config.toml
n_head = 2
n_kv_head = 2
vocab_size = 1024
positions = "alibi"
qk_norm = false
init_std_o = 0.0
beta1 = 0.95
lr_head = 0.0112
schedule = "wsd"
decay_fraction = 1.0
final_lr_fraction = 0.0
seq_len = 2048
Each number is 128 + 24 x the weight over the matrix's rms, rounded and kept within 0 to 255. Layers, rows and columns count from 0.

# layer 2 MLP up, 640x160, rms 0.155, rows 131-173, columns 0-159
[[114 137 104 106 135 170 168 108 124 161 107 178  99 131 122 145 109 116 164 144 129 105 140 147 129 183 117 139 115 102 129 116 115 170 116 124 124 141 111 114 113 147 138 118 101 119 126 151 129 106 126 163  90 151 126 106 137 116 112 136 117 193  97 148  75 163 148 155 150 140 119 137 169 150  91 143 160 115 140 168 103 141  98 127  92 123 137 105 149 133 115 145 110 149 111 133 184 107 164 120 124 134 120 127 120 140 103 137 128 157 185 113 108  80 122 118  82  97 106 162 149 136 196  85 169 104 121 139 142  73 141 103 138 113 140 135 110 110 169 127 132 139 145 149 138 149 111 130  99 144 151 114 149  97 111 104 135 100 116 119]
 [116 171 138 166 128 143 146 140 135 104 103 120  77 130 111 132 138 116 112 116 136  70 124 115 100 154 137 161 119 128 115 125 112 132 139 146 160 136 194 112 170 123 126 148 137 101  85 105 147 144 141 111 113 150 146 107 133 161 117  95 105 129 119  93 127 112 132 101 108 147 129  94  78 136 111 132 115  80 139 131 144 164 136 158 158 127  73  80 159 111  96 139 120 160 162 131 115 149 156 133 121  85 142 112 122 143 130 140 126 129 114 100 120 158 115 112 123 124 111 131 114 154 127 174 127 108 171 130 119 118 170 115 178 158 130 113 152 131 155  93 148  90 105 158 145 132 127  73 102  89  85 123 113 130 151  95 132 128 138 145]
 [139 110 131 152 145 128 122 155 151 115 115 130  84 131 134 101 134  92 141 138 110 127  92 158 143 125 112 120 156 141 112  94 139 151 158 112 157 141 139 113  91 132 126 103 112 149 114 115 106 149 150 143 165 117 135  74 136 126 124  69 136 140 195 150 136 138 174 122 136 142 158 162  78 133 147 114 145 112 118 121  94 156  79 108 130 165 125 122 151 121 104 125 113 159 131 164 146 122 167 149 118 118 116 128 117 112 123  83 130 119 114 113 146 105 180  77  96 143  99 159  81 110 105 136 126 128 117 119 135 108 128 105 126 111 153 143 112 119 166  80 130 133 112 100 116 122 147 124 122 138 111 127 110 127 114 152 110 118 142 106]
 [127 124 175 141 110 138  98 151  91 141 133 160 135 151 127 100 119 126 153 131 109 134 142 174 126 117  95 110 137 122 102 107 134  97 102  98  71 157 113 148 127  99 140 114 101 132 116 123  89 118 131 150  94 117 160 106 142 132 125 109 136 142 128 101 106 129 144 141 125 135 171 149 166 137 139 105 122 149 141 145 141 109 102 113  88 110 129 146  98 131 134 168 106 157 141 179 128 125 136 120 140 147 120 140 150 142 128 138  95 148 138 116 161 107 125 155 115  83 126 122 151 122 132 128 115 113 121 103  76 110 147 124 112 138 113 121  95 130 123 140  54 154 132 113 135 108 157 136 150 137 150 150 135 161 137 136 135 136 101  91]
 [150 110 119 129 166 153 143 131 134 145 139 153  85 137 122 102 133 156 124 149 121 159 124 156  93 111 134 107 151 111 112 156 100 109  89 100  69 146  97 160  92 123  92 124 136 168 150 118 125 117 141  78 117 144 125  94 136 136 127  91 152 135  83 139 140 117  96 109 109 135 123 133 126 169 114 124 128 167 147 127  98 105 100 130 113 125 123 121 119 106 173 103 131 129 120 101 130 131 140 117 134 123 118 116 125 135 170 135 118 132 149 142 139 127 144 118 128 127 147 113 130 123 123  84 120 116 143 143 110 108 114 133 115 136 121 144 140 133 141 120  99 151 161 135 124 145 124 127 157 157 150 107 127 159 118 142 152 126 159 114]
 [114 133 139 129 108 153 107 162 106 112 158  94 136 153 125 129  97 109 115 149 107 109 155 131 166 118 128 140 137 114 134 120 115  97  92 119 118 141 164 174 175 171 142 144 122 148 119 128 137 113 116 149 152 128  97  91 151 140 103  98 139 146 135 160  99 113 164 142 128 105 129 115 143 137 134 125 121 152  81 120 142 100 101 134 129 103 117 117 132 120 154 168  91 122 149 144 134 105 123 120 163 151 121 133 131 137 135 117 107 119 116 153 133 129 128 153 153 116 134 119  71 162 123 137  96 137 144 167 118 121 160 102 142 119 163 136 109 144 100 103 106 122 142 117 130  94 136  97  80 112 110 127 120 128 144 127 136 138 122  97]
 [132 148 132 105 124 103 161 148 170 123 164 127  99 124 127 129 160 138 190  86 107 167 106 133 110 138 170 109 139 155 110 143  60 110 149 150 147 117 118 121 124 137 112  85 146 107 147 113 100  96 119 103 180  70  94 106 152 101 167 162 160 121 101 103 138 123 146 119  63 134 150 132  79 131 119 167 134 132 165 114 111 198  80  91 119  75 141 117 145 104 137 119 106  94 126 171 142 136 132 106 134 170 109 105 155  76 147 100 126 125 133 136 176 131 152 136 123 115 108 101 123  96 192 161 112 122 145 147 100 170 133 139 104 113 176 107 101 128 138 149 106  52 140 141 121 124 143 138 142 126 119 107 168 123 120 118  87 122 108 112]
 [169 135 132 170 145 114 137 130 117 135 100 103 114 109 143  77 129 146 158 147 132 105 116  82 134 164  80 105 112 126 105  77 149 108 157 127 112 109 145 138  71 102 127 131 159 122 102 129 126 131 143 162 150 105 125 163 111 126 140 128  77 105 164  90 130 114 105 136 122 113 120  96 103 109 120 135 107 134 126 175 138  69 159 127 132  83 104 126 164 152 133 142 103 134 128 131 108 171 117 139  81 142 124 175 121 111 158 120 104 151 172 158 170 137 103 156 129 182 139 156 110 135 142 105 130 137 141 174 126 114 100 104 138 127 143 100 111  83 124  91  86  93 163 138 127 124 153 132 146 151  92 106 134  95 127 103 120 142 146 114]
 [ 90 139 113  98 107 128 129  93 128 195 125 134 111 110 149 186 159 112  89 121 107 173 139 132  50 148 150  93 114 127 135  97 169  58 121 163  99  90 117 104 150 143 149 111 124 153 108 153  82 115 116 152 109 131 113 158 126 146 114 185  93 119 120 103 106 151 162 163 138 109  96 158 164 149  84 160 157  92 153 100 147 143  91 126 156 136 104  87 108  93 127 136  98 142 129 181 145 137 135 160 160 134 103 126 122 136 111 148  75 154  86 165 162 111 144 169 111 108 137 107 170  76 144 186  65 163  99 126 102 130 190 137 147 146 120 134 146 130 143 101 123 134 169 125 133 161 133 155 124 105 146 127 114 117 125 130 143  79 142 118]
 [ 94 143 129 117 129 149 159 109 129 175 104 121  93 134  86 141 117 118 133 141  85 118 159 180 119 122 127 158 123 136 139  96  95 133 152 171  91 104 123 146 134 160 128 149 117 129 176 161 115 174 157 106 146 140 131 127 109 130 143 107 163 140 201 132 138 172 151 124 100 141 139 102 157 149 141 118 115 135 103 135 116 113 134 130 133 158 131 110 138 142 114 140  76 157 133 107 124 133 108 132 148  94 135 158  97  80  76 146 114 134 132 119 109 156 137 172 146 135 122 174 150 122 157  93 109 101 106 118 157 172 144 124  92  91 126  93 137 129 114 140 110 146 132 113 141  99 189 103 103 114 163  97 114 158 120  91 156 119 123 149]
 [149 149 147 112 154 126 128 140 116 151 117 131 115 130 122 114 124 102 143 143 100  97 137 133 128 137 147 145 106 114  94 143  99 191 133 132 121 129 108 113 148 120 123 141 130 123 182  88 173 154 135  97 144 115 122 126 150 132  90 151 166 140 153 137 114 100 101 141 130 130 106 141 143 164 120 111 128 150 117 162  98 118 101 139 129 139 164 127 138  98 130 145 123 177 137 121 122 130 141 148 109 136 114 136 119 122 126 128 113 140  80 134 139 143 137 140 136  96 146 105 126  59 144 158 140 107 130 154 133 132 138 111 118 137 132 158 159 112 183  95  74 121 122 128  98 157 120 105  96 140 109 166 161 142 106 103  97 101 122 127]
 [ 67 129 127 102 132 123 110 120 152 131  76 110 113 146  80 116  76 120 142 143 103 147 134 149 138 107 107 113 119 117 136  89 141 152 166 149 115 105 133 141 158 114  79 119  96 147 184 133 121 145 148 117 123 153 131 116 110 205 130 167  90  97 119 107 100 133 101 102  98 156 176 118 105 126 142 159 116 104 150 127 150 138 114  76 171 131 100 121 146 168  96 130 138 107 102 120 159 158  95 133 105 119 134 136  98 107 138 128 127 196 169 165  87 137 120 110 199  97 115  75  95  91 101 129 114 136 127 110 119 158 154 118 173 126 136 127  98  90 153  89 180 113 136 161 111 121 123 122 133 161 138 165 106 166  91 151 189 100 128 124]
 [127 146 161 151 116 117 116 138 136 121 129 151 148 107 121 133 147 163 140 127 121 170 100 135 108 154 183 147 131 136 141 158 139 157 135 103 116  96 129  70 127 145 149 128 154 130 121 105 127 164 111 125 149 121  79 115 151 104 143 114 154 141 118 140 106 147  94 134 128 133 150 112 131 155 124 115 135 116 115 163  93 158 129 154 166 115 116 108 135 130 130 144 114 132 132 145 142 124 110 115 137 141 130  83 167 144 157 144 128 111 176 121 142 151 117 118 117  87  72 145 107  88 157 106 126 113 129 140 103 129 121 132 100 123 125 131 143 136 120 110 111 112 141 137 163 150 138 126 128 120 119 149 125  93 147 118 150 124 138 103]
 [169 146 130 115 140 161 153 153 141 172 132 132 131 116 141 120 109  92 131 200 150 132 108 140 138  94  85 123 101 126 144 131 106 121 149 145 112 139 102 153 124 113 106 148 163 145 102  94 146 119 156 126 163 105  76 100 132 145  93 136 190 142 119  98 131  80 172 156 155  97 128 160 106 118 109 110 151 145 157 128 156  97 135 110 116  98 171 151 127 118 108 147 134 154 126 130  94  99 119 126 120 102 107 129 128 114 153 139 152 161  94 118 136  48 118 143 154 102 129 132 193 126 111 113 100 105  97 120 112 124 126 133 114 165 126 134 135 129 136 106  78 131 152 136 147 115 161 126 125 127 108 139 109 160 163 120 132 111 124 159]
 [109 192 152 182 112 133 105 101 117 116 167 175 131 140 130 158 135 148  58 104 111 119 148 141  89 100 104 131 150 103 120 129 116 165 135 101 103 135 122  89 148 131 133 116  88 128 135 138 155 130 143 144 105 141 148 168 167 129  94 136 112  87 133 139  87 114 123 153 107 118 114 146  92 161 111 133 130 124 114 152 142 125 126 165 142 176 122 125 141 158 160 121  80 126 167 120 133 104 129 112  78 117 102 147 111  99 149 109 105 129 141 162  84 117 104 119 134 115 100 141 106 164  94 142 100 144 139 135 169 160 152  83 119 146 166 101 147 136 101  82 110 158 104 119 116 152 170 102  90 159 120 158 119 150 107 196 108 128 161 115]
 [ 62 117 142 121  97 144 125  93  95 160 114 123 131 121 114  78  84 159 130 148 102 143 139 165 133  98 160 147 169 113 154 155 140 161 114 113 115 150 134  73  99 120  84 164 109 185  84  67 138 128 127 120 108 142 126 171 140 126 146 139 114 143 123 124 129 134 108 131 100  98 152 148 111 147  86 132 136 119 112 157 136 103 124 155 138 115 134 121 115 128 168 120 135 151 157 123 129 159 156 133  91 133 115 132 103 149 124 128 130 125 141 150  99 135 164 141 136 154 126 103 172 115  72 151 111 145 157 124 138 126 122 116 127 142 129 127 108 126 125  97 123 131 149  93 151 134 137 149 123  99 126 121 115 135 105 118 161  80 162 147]
 [128 117 179 129 114  94  83  97 109 120 140  96 131 127  88 128 116 144 113 102 102 141 103 146 120 126 123 119  81  99 145  95 113 121 147 129 111  94 152 106  71 158 148 185 194 137 165 145 119 141 176 125 116 140  96 113 100 111 132  97 137 124 154 114 104 121 135 136 102  82 110 112 120 124 133 156 128 125 142 116 125 127  91 187 151 142 155 122 123 129  86  99 117 126 142 123 130 141 167 142 120 160 131 117 152 134 133 131  44 113 111 135 120 118 114 105 149 107 145 114  84 103 129  99 128 126 116 125 120 120 128 119 133 113 125 115 150 124 115 124 133 111 138 141 127 146 125 131 122 146 150 110 155 161 140 116 162  89 135 100]
 [127 122 149 147 120 128  99 115  97 133 120 149 100 112 152 112 137 119 160 129 134 139 150 205 128 169  88 120  76 135 139 151  92 117  85  90 134 103  94 139  97 120 162 123 119 100 183 120 136 142 135 131 120 107 156 130 119  76 143 156 108 135 131 137 125 120 167 119 167 154 155 148 147 121 118 117 121  71 122 118 148 155 124 149 147 148 139 160 149 129  78 120 109 127 172  75  84 114 123 146 145 104 115 150 172 159 172 127 186 130 141 143 118 121 167 155 142 106 114 127 144 133  83 130 118 125 112 113 116 105 100 137 127 123 123 122  87 116 117 158 132 137  91 153 146 125  78 113 123 117 169 166 130 111 126  95 154 183 155  89]
 [137 130 156 125  84 168 139 156 135 134 113 123 107 151 118 156 118  93 143 148 117 112 139 125 138 161 126 102 137 101 139 140 117 128 142 114  72 172 140  82 108 102 122 119 131 160 176 164 100 126  68 115 131 134 142 108 131 121 154 133 118 195 138 182 115 156 100 154 130 137 120 104 157 116 142 117 106 151 106  74 124 142 121 134 136 156 125 124 135 179 162  80 112 104 177 157 132 138 121 160 154 109 128 130 151  82 131 155 158  81 134 137 141 114  93 142 121 122 126  75 137 126  80 117 102 126 150 206 161  89 140 148 115 128 151 103 160 131 107 109 169 115 133 127 159 151 112 128  99 131 106 164 134 102  89 129 146 138 118 140]
 [176 157 116 161 131  44 142 101 118 142 157 128 139 102 108 120 121 166 125 166 106  83 150 200 162 138 128 106 136 154 134 134 131 105 138 168 139 115 138 100 145 110 132 119 131 151 130 148 118 128 188 122  91 164 131 169 117 168 150 110 184 108  98 150 149 134 115 125 114  88 107 148 182  86 109 147 138  78 120 127 112 107  85 114 117 126 153 131 172 162 120 114 126 138 136 140 112 137 154 110 112 112 146 105  95 140 131 126 134 107 125 128 144 155 165 140 121 174  88 143 138 112 111 127 131 119 116 130 147 142 153  99 110 100 115 146  84 109 136 115 150 151 119 136 177 120 134 142 119 160 131 144  95 163 112 138 150 108 121 116]
 [144 113 121 127  91 128 108 162 103 119 173 128 147 102  91  68 116 126  93 132 133 110  79 107 147 154 122 129 134 149 174  95 104 136 161 126  98 122 150 121 152 157 160 116 147 114  92 102 117 124 145 121 137  86  95 109 121 143 133 149 142 122  97  97 140 106 151 114  98 130 101 132 146 105  88 135 129 128 132 106 192  88 127 148 116 113 125 142 133 115 108  75 123 156 141 123  97 134 106 147 132 132 101 152 113  92 119 120 146 132 134 149 168 133 116 142 129 143  88 106 156 130 143 158  92 131 113 159 146 111 171  93 105 106 115 110 128 143 134 142 141 159 148 139 151 129 138 106 157 172  98 144 101 178 176  86 129 131 149 137]
 [109 151 134 129  95 156 150 130 103 143 126 135 118 139 129 119 136 154 142 106  96 138 157 153 138 132 141 147  84 106  81 152 139  89 124 146 120  92 109 149 165 113 144 132 141 166 156 125 138 114 129 134 146 133 125 110 129 129 113 104 131 134 117 104 153 137 153 144  94 142 161 106 104 100 116 106 101 127 160  68 125 153 128 133 116 119 134 150 113 105 128 120 148 155 125 121 128  98 147 133 137 136 132 119 145 167 163 128 132 151  92 133 124  95 115 119 106  99 104 154 143 134 166 109 125 120 138 109 144 140  99  93 109 166 154  90 104  73 157 107 141 105 138 143 125 151 126 139 140  92 163 121 103 116 147  68 112 154 131 127]
 [142 156 138 135 138 105 142 103 144 106  80 101 158 122 122 108 110 148 175 129 102  97 134 150 116 109 133 163 147 120 129 103 103 149 128 136 111 134 137 151 113 106 112 160 117 113 142 106 163 131  91 112 159 133 159 152 163 142  92 170  98 103 144 167 120 128 170 104 145 128 128 114 147 148 141 127 107 138  93 151  80 155 101 105 128 111  92 112 101 176 135 132 137 113 134  89 138 179 119 168 101 124 119  82 128  95 140 165 151 127 123 131 134  48 105 135  99  98 168 155 142 164  93 176 131 146 187 158 116 124 133 170  96  79 159 130 110 122 130 159  92 141  97 155 150 135 101 167  82 103 110  75 123 111 133 117 163 101 135 117]
 [104  96 139 112 116 151 105 142 114 124 126 118 141 130 164 115  87 104 125 103 100 156 131 155 139 128 129  66 124  97  93 145 105 150 143 121 128 153 156 142 136 128 122 118 160 128 116 170 175 142 189 110 111 101 151 135 137 135 119  69  93 105  87 101 174 139 121 154 126 146 149 127 152 121 128 123 131 126 123 121 150 101 127 154 128 131 122 167 160  93 144 134 113 135 171 126 116 128 142 100 148 136 146 155 154 126 143 106 131 134 103 189 125 135 110  99 116  66 122 174 159 139 116 147 128 130 100 123 141 107 116 161 120 136 110  85 137 124 115 109 139  94 108 113  79  96 111 148 131 136 112 119  81 135 126 123 142 104 120 114]
 [119 123 122 125 106 200 128 113 147 136  88 151 160 136 154 131  87 133 167 158 145 167 167 150 119 123 103 123 112 136 111 141  91 145 137 109  84 143 115 120  94 127 106 137 122 140 143 128 122 127  92 156 136 127 153 132 122 180 119 148 143 141 114 143 139 145 114 105 106 141 164 101  77 154  86  97 123 128 155 117 124 152  98 175 126 107 166 143 115 131 104 158 107 118 138 123 130 112  89 105  82 107 144 116 163 130 128 165 144 153 128 120 157 118  89 138 143 141 161 145 146 127 116 170 109 130 120 180  92 118 113 160  92  96  94 132 135 136 143  52  92 121 133 104 106 133 143 147 145 115 140 139 111 113 106 117 130 130  93 142]
 [133 132 155 124 140 100 146 118 131 138  98 143 122  91 140 163  91 118 120 170 119 153 143 133 130 122 111 133 124 119 134 137 157 148  97 102  92  99 131 102 122 141 155  93 168  72 116 111 116 112 110 122 120 149 100 139 140 148 160 101 137 143 108 135 154 106 113 171 128 122 133 127 104  62  92 137 120 107 127  97 204 127 140 121 148 110 110  98 142 138 115 162 120 108 159 106 118 117  92 133 131 142 130 122 120 158 131 143 126 170 115 148 133  91 113 141 137 135 128 151 166 143 106 131 143 103 139 151 127 112 138 124 143 110 172 151 174 109 126 142 138 128 119 138 159 160 127 134 165 125 115 104 148 145 111 168 131  91 111 152]
 [119 108 117 149 140 111 103 145 129 117 169 128 107  89 122 176 128  86 140 152 143 122 160  84 101 118 161 137 130 142 144 102 149 128 106 102 115 145 148 148 176 105 153 145 133 175 122 112 123 104 146 113 143 104 120 106 155 140 191 168 124 132 146 154  97 103 142 127  80 123  80  97 173 142 142 165 156 155 110 109 120 127  79  88 147 118 101 132 165 126 105 163 117 138 120  88  97  73 100 123 137 134  93 120 129 164 107 172 123 110 128 172 160 156 115 131 120 132 146  84 151 127 115 141 111 104 125 117 117 117 117 142 135 158 133 172 144 136 115 111 125 138 132 124 117 156 121 128 147 133 120 144 136 153 168 119  74 112  86 119]
 [111 134 131 121 161 150 160 144 140 124 144 119 116 171 116 149 155 100 103 137 104 129 142 140 108 100 116 149 117 144 112 105 120 121 126 140 139  96 146 133 157 124 121  64  82 144 136 161 143  88  97 164 149 123 108 131 143 137 116 123 101 131 132 178 107 151 123 108 125 170 151 149 100 111 102 130 141 141 119 159 104 101 101 124 102 148 114  97 162 122 157 116 122  93  93 133 118 122 105 104 164 130  94 135 128 169 114 131 114 148 145 158 117 130 106  83 130 141 142 151 143 152 151 155 111 125 152 121 102 123 130  97 166 145 135  93 158 160 124  84 154 141 149 120 136 126 132 142 123 142 127 136 152 104 121 138  88 143 116 108]
 [100 116 159 119 129  93 112 124 131 125 131 103 140 110 123 113 117 124 131 103 148 160 119 203 147 104 151 121 127 144 130  98 118 167 121 141 105 129 123 114  83 140 119  78 138 127 107 165 126 138 124 143 195 141 125 147 131 125  81 135 123 114 129 123 127 115 132 120 129 117 139 142 104 120 114  90 168 130 156 150 135 113 156  96 112 125  58  56 156 121 114 113 136 178 102 152 109 165 149 124 118 124 121  93 116 152 114 185 187  94 133  73 142 132  77  95  83 101  68 122 108 121 136 182 104  84 139 136 192 102 153 132 125 117 126  91 136 151 133 131 150 122 120 163 174 118 115 115 151  98  72 149 147 128 146 134 127  82  92 155]
 [103 122 105 154  74 137 152 111 116 122 161 106 130 121  93 130 128 127 142 149 107 131 136 111 135 103 157 148 168 157 147 139 101 144 135 119 104 150 116 124 123 131 133 152 108 132 110 104 160 140 112 130 114 106 133 204 139 125 139 136 126 119 103 156 107 122  84 114 154 146 147 116 148 143 149 165 142 138 181 133 150 115 124 139 132  97 116 147 185  48 129  94 118 122 106 133 138 163 127 152 115 130 116  91 139 138 144  95 162 114 144 132 123 114 137 112  96 141 142  99 102 117 114 140  67 136 115 116  94 135 126 192 124 165 137 115 131 155 144 108 155 106 144 146 150 136 116 102 135  99 164 129 155 117 138 120 127 105 125 127]
 [128 123 139 110 130 138 104 133 140 131 130 150 116 159 129 120 129 130 156 128  95 149  87 163 148 130 131 126  83  79 113 113 122 128 154 136 140 121 124 135  91  87 131 139 102 132 148 122 139 118 141 144 136 164 131 130 101  80 127  90 143 129 139 143  95 120 145 153 126 120 114  97 133 139 116 121 123 150 140 107 107 139 101 142 102 128 117 119 134 119 124 125 124 128 113 121 149  75 150 133 112 142  98 134 121 158 131 143 131 148 122 131 148 163 115 106 125 132 171 144 152 137 107 118 148 126 107 157 164 113 116 124 135 141 109 165  88 140 110 124 126 138 156 144 120 144 127 147 129 147 133 136 117 105 121 145 148 139 108 162]
 [148  83  99  83 188 122 137 148 132  98 141 155  52 101 132 106 121 123 136 129 113 172 178 103 114  80 164  83 176 157  94 124 119 132 164 150 108 123 170 144 146 136 102 160 116  95 136 146  63 114 132 158 115 134 152 160 123 166 112 153 138 133  69 115 122 124 132  62  91 149 117 187 138 148 131 143 124 179 134 177 132  73 112 134 130 134 113 150 113 104 141  95 156 144 184 115 144 158 100 142 156 106 115 127 121 108 114  77 192 116 133 100 108 140 109 119 136 165 110  85 119 122 121 115 113 140  46 155 149 116  96 115 133 137 147 145 133 152 152 128 141 136 100 153 117 111 125 118 164 143 167 122 103 177  97 116  93 112 142  90]
 [118  93  85 123 170 147 118  94 131 132 109 115 124  78 190 124  80  86 103 161 146 118 127  83 102 141 174  70 115 108 159 141 117 108 124 108  84 118 136 194 159  82 128 161  91 124 142  52 156  99 160 109 114  96 126 150  33 139 125 125 127  83  93 117 152 147 124 108 108 111 108 134 131  55 108  96 167 170 139 114 102 157 139 183  99 157 165  87 145  82 180 115 161 151 143 111  82  91 152 182 113 125 118 136 121 134 154  76 103 122 134 128 152 163 137 121 158 146 135 164 109 135 239 180 168 104 126  88 106 141 127 157 149 174 147 123 138 157 115 140  65 118 158 142 135 152 201 134 179 138 132 134  78 115 169 160 122 118  70 106]
 [143 150 119 109 133 147 109 134 130  99 116 116 117 137 156  84 145 154 140 117 148 168 152 120 160 114 124 111 161 144 110 115  92 158  99 118 126  92 131 110 123 140 112 130 137 160 141 130 110  97  92 150 155 119 125 122 140 101 122 163 121 121 158 128 110 136 145 136 166 137 109 142 150 161 107 142 140  88 129 124 111 120 151 128  88  79 118 132 122 139 101 153 148 133 148 127 127 119 151 130 154 102 106 126  79 105 170  87 145 112 141 153 126 107 168 141 129 137 140 106 106 100 110 138  86 171 108 101  79 173 120 129 120 140 138 113 148 139 138  89 120 117 144 105 134  85 104 125 180 162 137 149  87 155 133 100 122 100 108 140]
 [ 85 105  93 119 138 119 129 150 147 116 103 142  93 146 128 112 119 163 144 172 113 182 106 143 110 180  84  85 115 138 130  94  96 129 156 112  97 155 147 109 126 127 119 135 163 116 154  93 146  95 138 130 147  92  83 121 106 104 130 146 115 114 125 104 120 153 156 115 105 101 125 130 125 104  73 154 145  92 106 134  65 109 144 102 120 139 100  61 158 110 122 170 113 134 135 126  81 106 137 128 131 136 147 117  95 159 103 126 142 129 138 134 144 201 139 179 141 162 114 138 145 131 105 144  75 150 161 155 163 134 112 126 139 123  91 145 126 106 128 117 144 155 176 143 141  97 139 133 144 125 112 119 146  97 134 133 108 187 139  93]
 [ 99 141 111 119 136 169 142 100 132 145 148 141 128 103 117  95 141 145 102  94 135 144  82 122 121 108 146 143 108 145 146  80  69 155 145  98 135 159 148 161 131 161 102  95 168 176 149  72 154 114 130 132 142 114 117 113 109 134 138 118 140  89 158 124 152 125 103  87 136 129 117 132 175 134 167 122 129 180 121 150  97 100  90 157 116 111 157 165 155 115 152  93 157 145 154 128 113 140  90 121 116 117  91 144 129 122 147 122 129  96 113 165 150 125 136 136 150 130 133 142 121 111 168 123 125  92 151 184 175 121 102 130 155  89 120 141 119 121 146  98 122 153 109 114 135 138 107 125 155 149  96 124 154 131 158 105  99 104 158 110]
 [ 88  65 172 161 128 129  83 176 149  89 101 103  93 109 140 116 126 124 140 118 172 130 136 121 156 175 113 128 159  99 161 128 106 125 123 106 128 111  98 105 123 124 127 138 152  68 143 126 140 119 124 119 116 121 132 168 115 113 116 148 102 101 139 134 122 155 119 102 112 132  82 152 123 118 121 165  83 126 135 142  88 157 105  73 142 122  38 110 142 140 132 159 128 166 142 104 147 154 110 139 138 120 150 122 140 139 125  73 125 129  78 114 139 113 139 133 137 130 111 138 116 135 111 102 107 151 132 130 150 145  83 148 110 129 132 143 126 149 128 182 151 147 138 172 140 100 123  88 119 144 152 132 148 122 143 121 148  90 136 148]
 [119 140 105 119 152 125 135 112 139 176 137 148 169 177 115  65 150 136 121  81 141  99 134 152 110  91 131 133 105 114 141 136 164 118 143 126 148 128 107 106 171 113 131 132 152 151 125 145 142 136 131 149 112 150 136 153 175 159 126 142 113 154 145 140 121 125  86 101 116  93 147 105 132 113 117 140 123 116  86 130 106  65  88 134 151 116  90 140 131 158 127 147 110 103 110 122 118 119 144 101 125 134 138 121 113 146 157 106 153 160 114 134  82 124  90 126 170 145 134  97 102 195 108 149 117 121 174 135  87 135 190 144  96 117 131 185 147 173 162 114 117 102 177 160 144 130 126 146 129  87  94 117 164  94  95 109 120 133 117  90]
 [ 95 115 175 107 139 126 104 115 150 165  90 136 126 110 134 114 118  71 129 146 102 119 106 112  55 115 103  92 111 155 149 137 114 110 140 109 134 122 113 150 141 130 140  80 120 135 163 104 151 135  86 120 114 118 120 146 131 140 134 168 167  84 133 145 130  75 128 149 125 139 139 119 122 150 132  89 122 114 159  89 147  70 136 169 159 129 139 120 164 114 114 112 152 133 144 113 154 101 125 130  98 135 112 112 128 136 122 122 116  79 141 167 113 170 130 103 141 154 155 159 127 128 112 140 125  90 148 151 171 117 118 153 149 128 131 140 123 118 140 108  93 133 120 138 151  97 169 139 144 135 109 121 153 150 158 173 113 165  81 174]
 [116 142 134 125  94 137 114 141 110  92 131 123 134 127 122  85  66  65 105 117 115 110 114 124 146 153 141 102 141 141 149 132 110 158 124 161 117  84 105 138 128 108 106 152 133 149 146 127 120 128 117 149 146 123 152 153 175 139 134 168 114 161 120 157 121 102 107  94 136 110  81 117  90 132 118 167  93  57 117 135 191 134 131 101  92 150  92 146 147 120  92 115 129 148  86 139 103 115 149 140 173 164 129 174  88  79 155 155 146 151  71 156 131 116 140 130 127 137 132 121  86 140 108 106 117  93 174 119 176 120 142 164 130 130 132 118 141 114 131 103 134  78  69 160 102 184 172 138 128 134 140 150 126 139 106 153 119 145 116  88]
 [112 108 132  91 138  89 136 118 125  97 110 134 191 143 124 111 135  99 127 166 116 113 118 137 135 152 163 136 119 126 112 157  78 153  99 155 123 102 118 112 139 116  88 131 160 135 151 155 119 128 110 121 101 113 118 105 127 120 126 117  91  85 149 156 154  90 139  97 111 113 107  69 163  95 109 139  90 110 155 110 139 112 158 126 137 155 104 123  91 111 106 108 139 112 137 143 128 129  94 121 109 131 131 150 168 156 143 155 129 129 164 109 134 154 120  90 137 134 133 158 147 121  91 102 109 113 156 141 166 180 159 110 142 152 179 132 114 137 139 177 134 128 170 154 144 121 181 148 125 187 128 110 145 126 141 138 139 132 134 114]
 [133 119 151 110 146 134 127 116 133 145 125 131 109  97 125 131 167 145 112 133 107 127 149 103 130 128 121 124 165 104 148  76 130 110 129 133 131 131 105  88 128 129 144 115 135  90 115 102 107 118 123 100  87 122 112 116 125 134 100 123 125 138 120 115 154 127 151 161 138 110 121 122 131 122 136 151  96 154 109 165 129 130 123 141 149 132 149 117 103 125 159 140  97 138 114 153 125 101 112 111 151 126 130 140 132  80 121 123 156 105 116 130 156 128 136 149 148 144 150 111 118  82 105 111 125 135 118 121 120 122 137  98 106 191 157 142 143 149 131 128 107 115 138 122 101 100 127 162 126 146 119 158 107 118 128 159 130 106 178 145]
 [134 122  91 101 115 110 157 120 121 131 119 130 122 107 105 146  98 158 120 115  93 141  99 131 116 124 117 159 117 144 159 148  89 105 149 109 147 152 137 101  74 155  95 153 133 103 121 125 163 137  91 167 105 170 143 109  94 141 140 138 164 131 190 140  79 131 110 137 141 164 134 141 157 124 148  77 144 103 112 101 150 126 130 173 114 170 152  88 131 202 109 139 146 135 167  85  90 127  97 129 143 112 159 131 116 139 124  95 108 169 122 139 170  94 105 111 170 110 119  91 144 139 136 146 105 126 129 111  98 135 143  92 117  91 166 126 171 113 131 140 104 168 144 161 102 105 133  86 157  96 123 102 111 126 128 159 119 121 134 139]]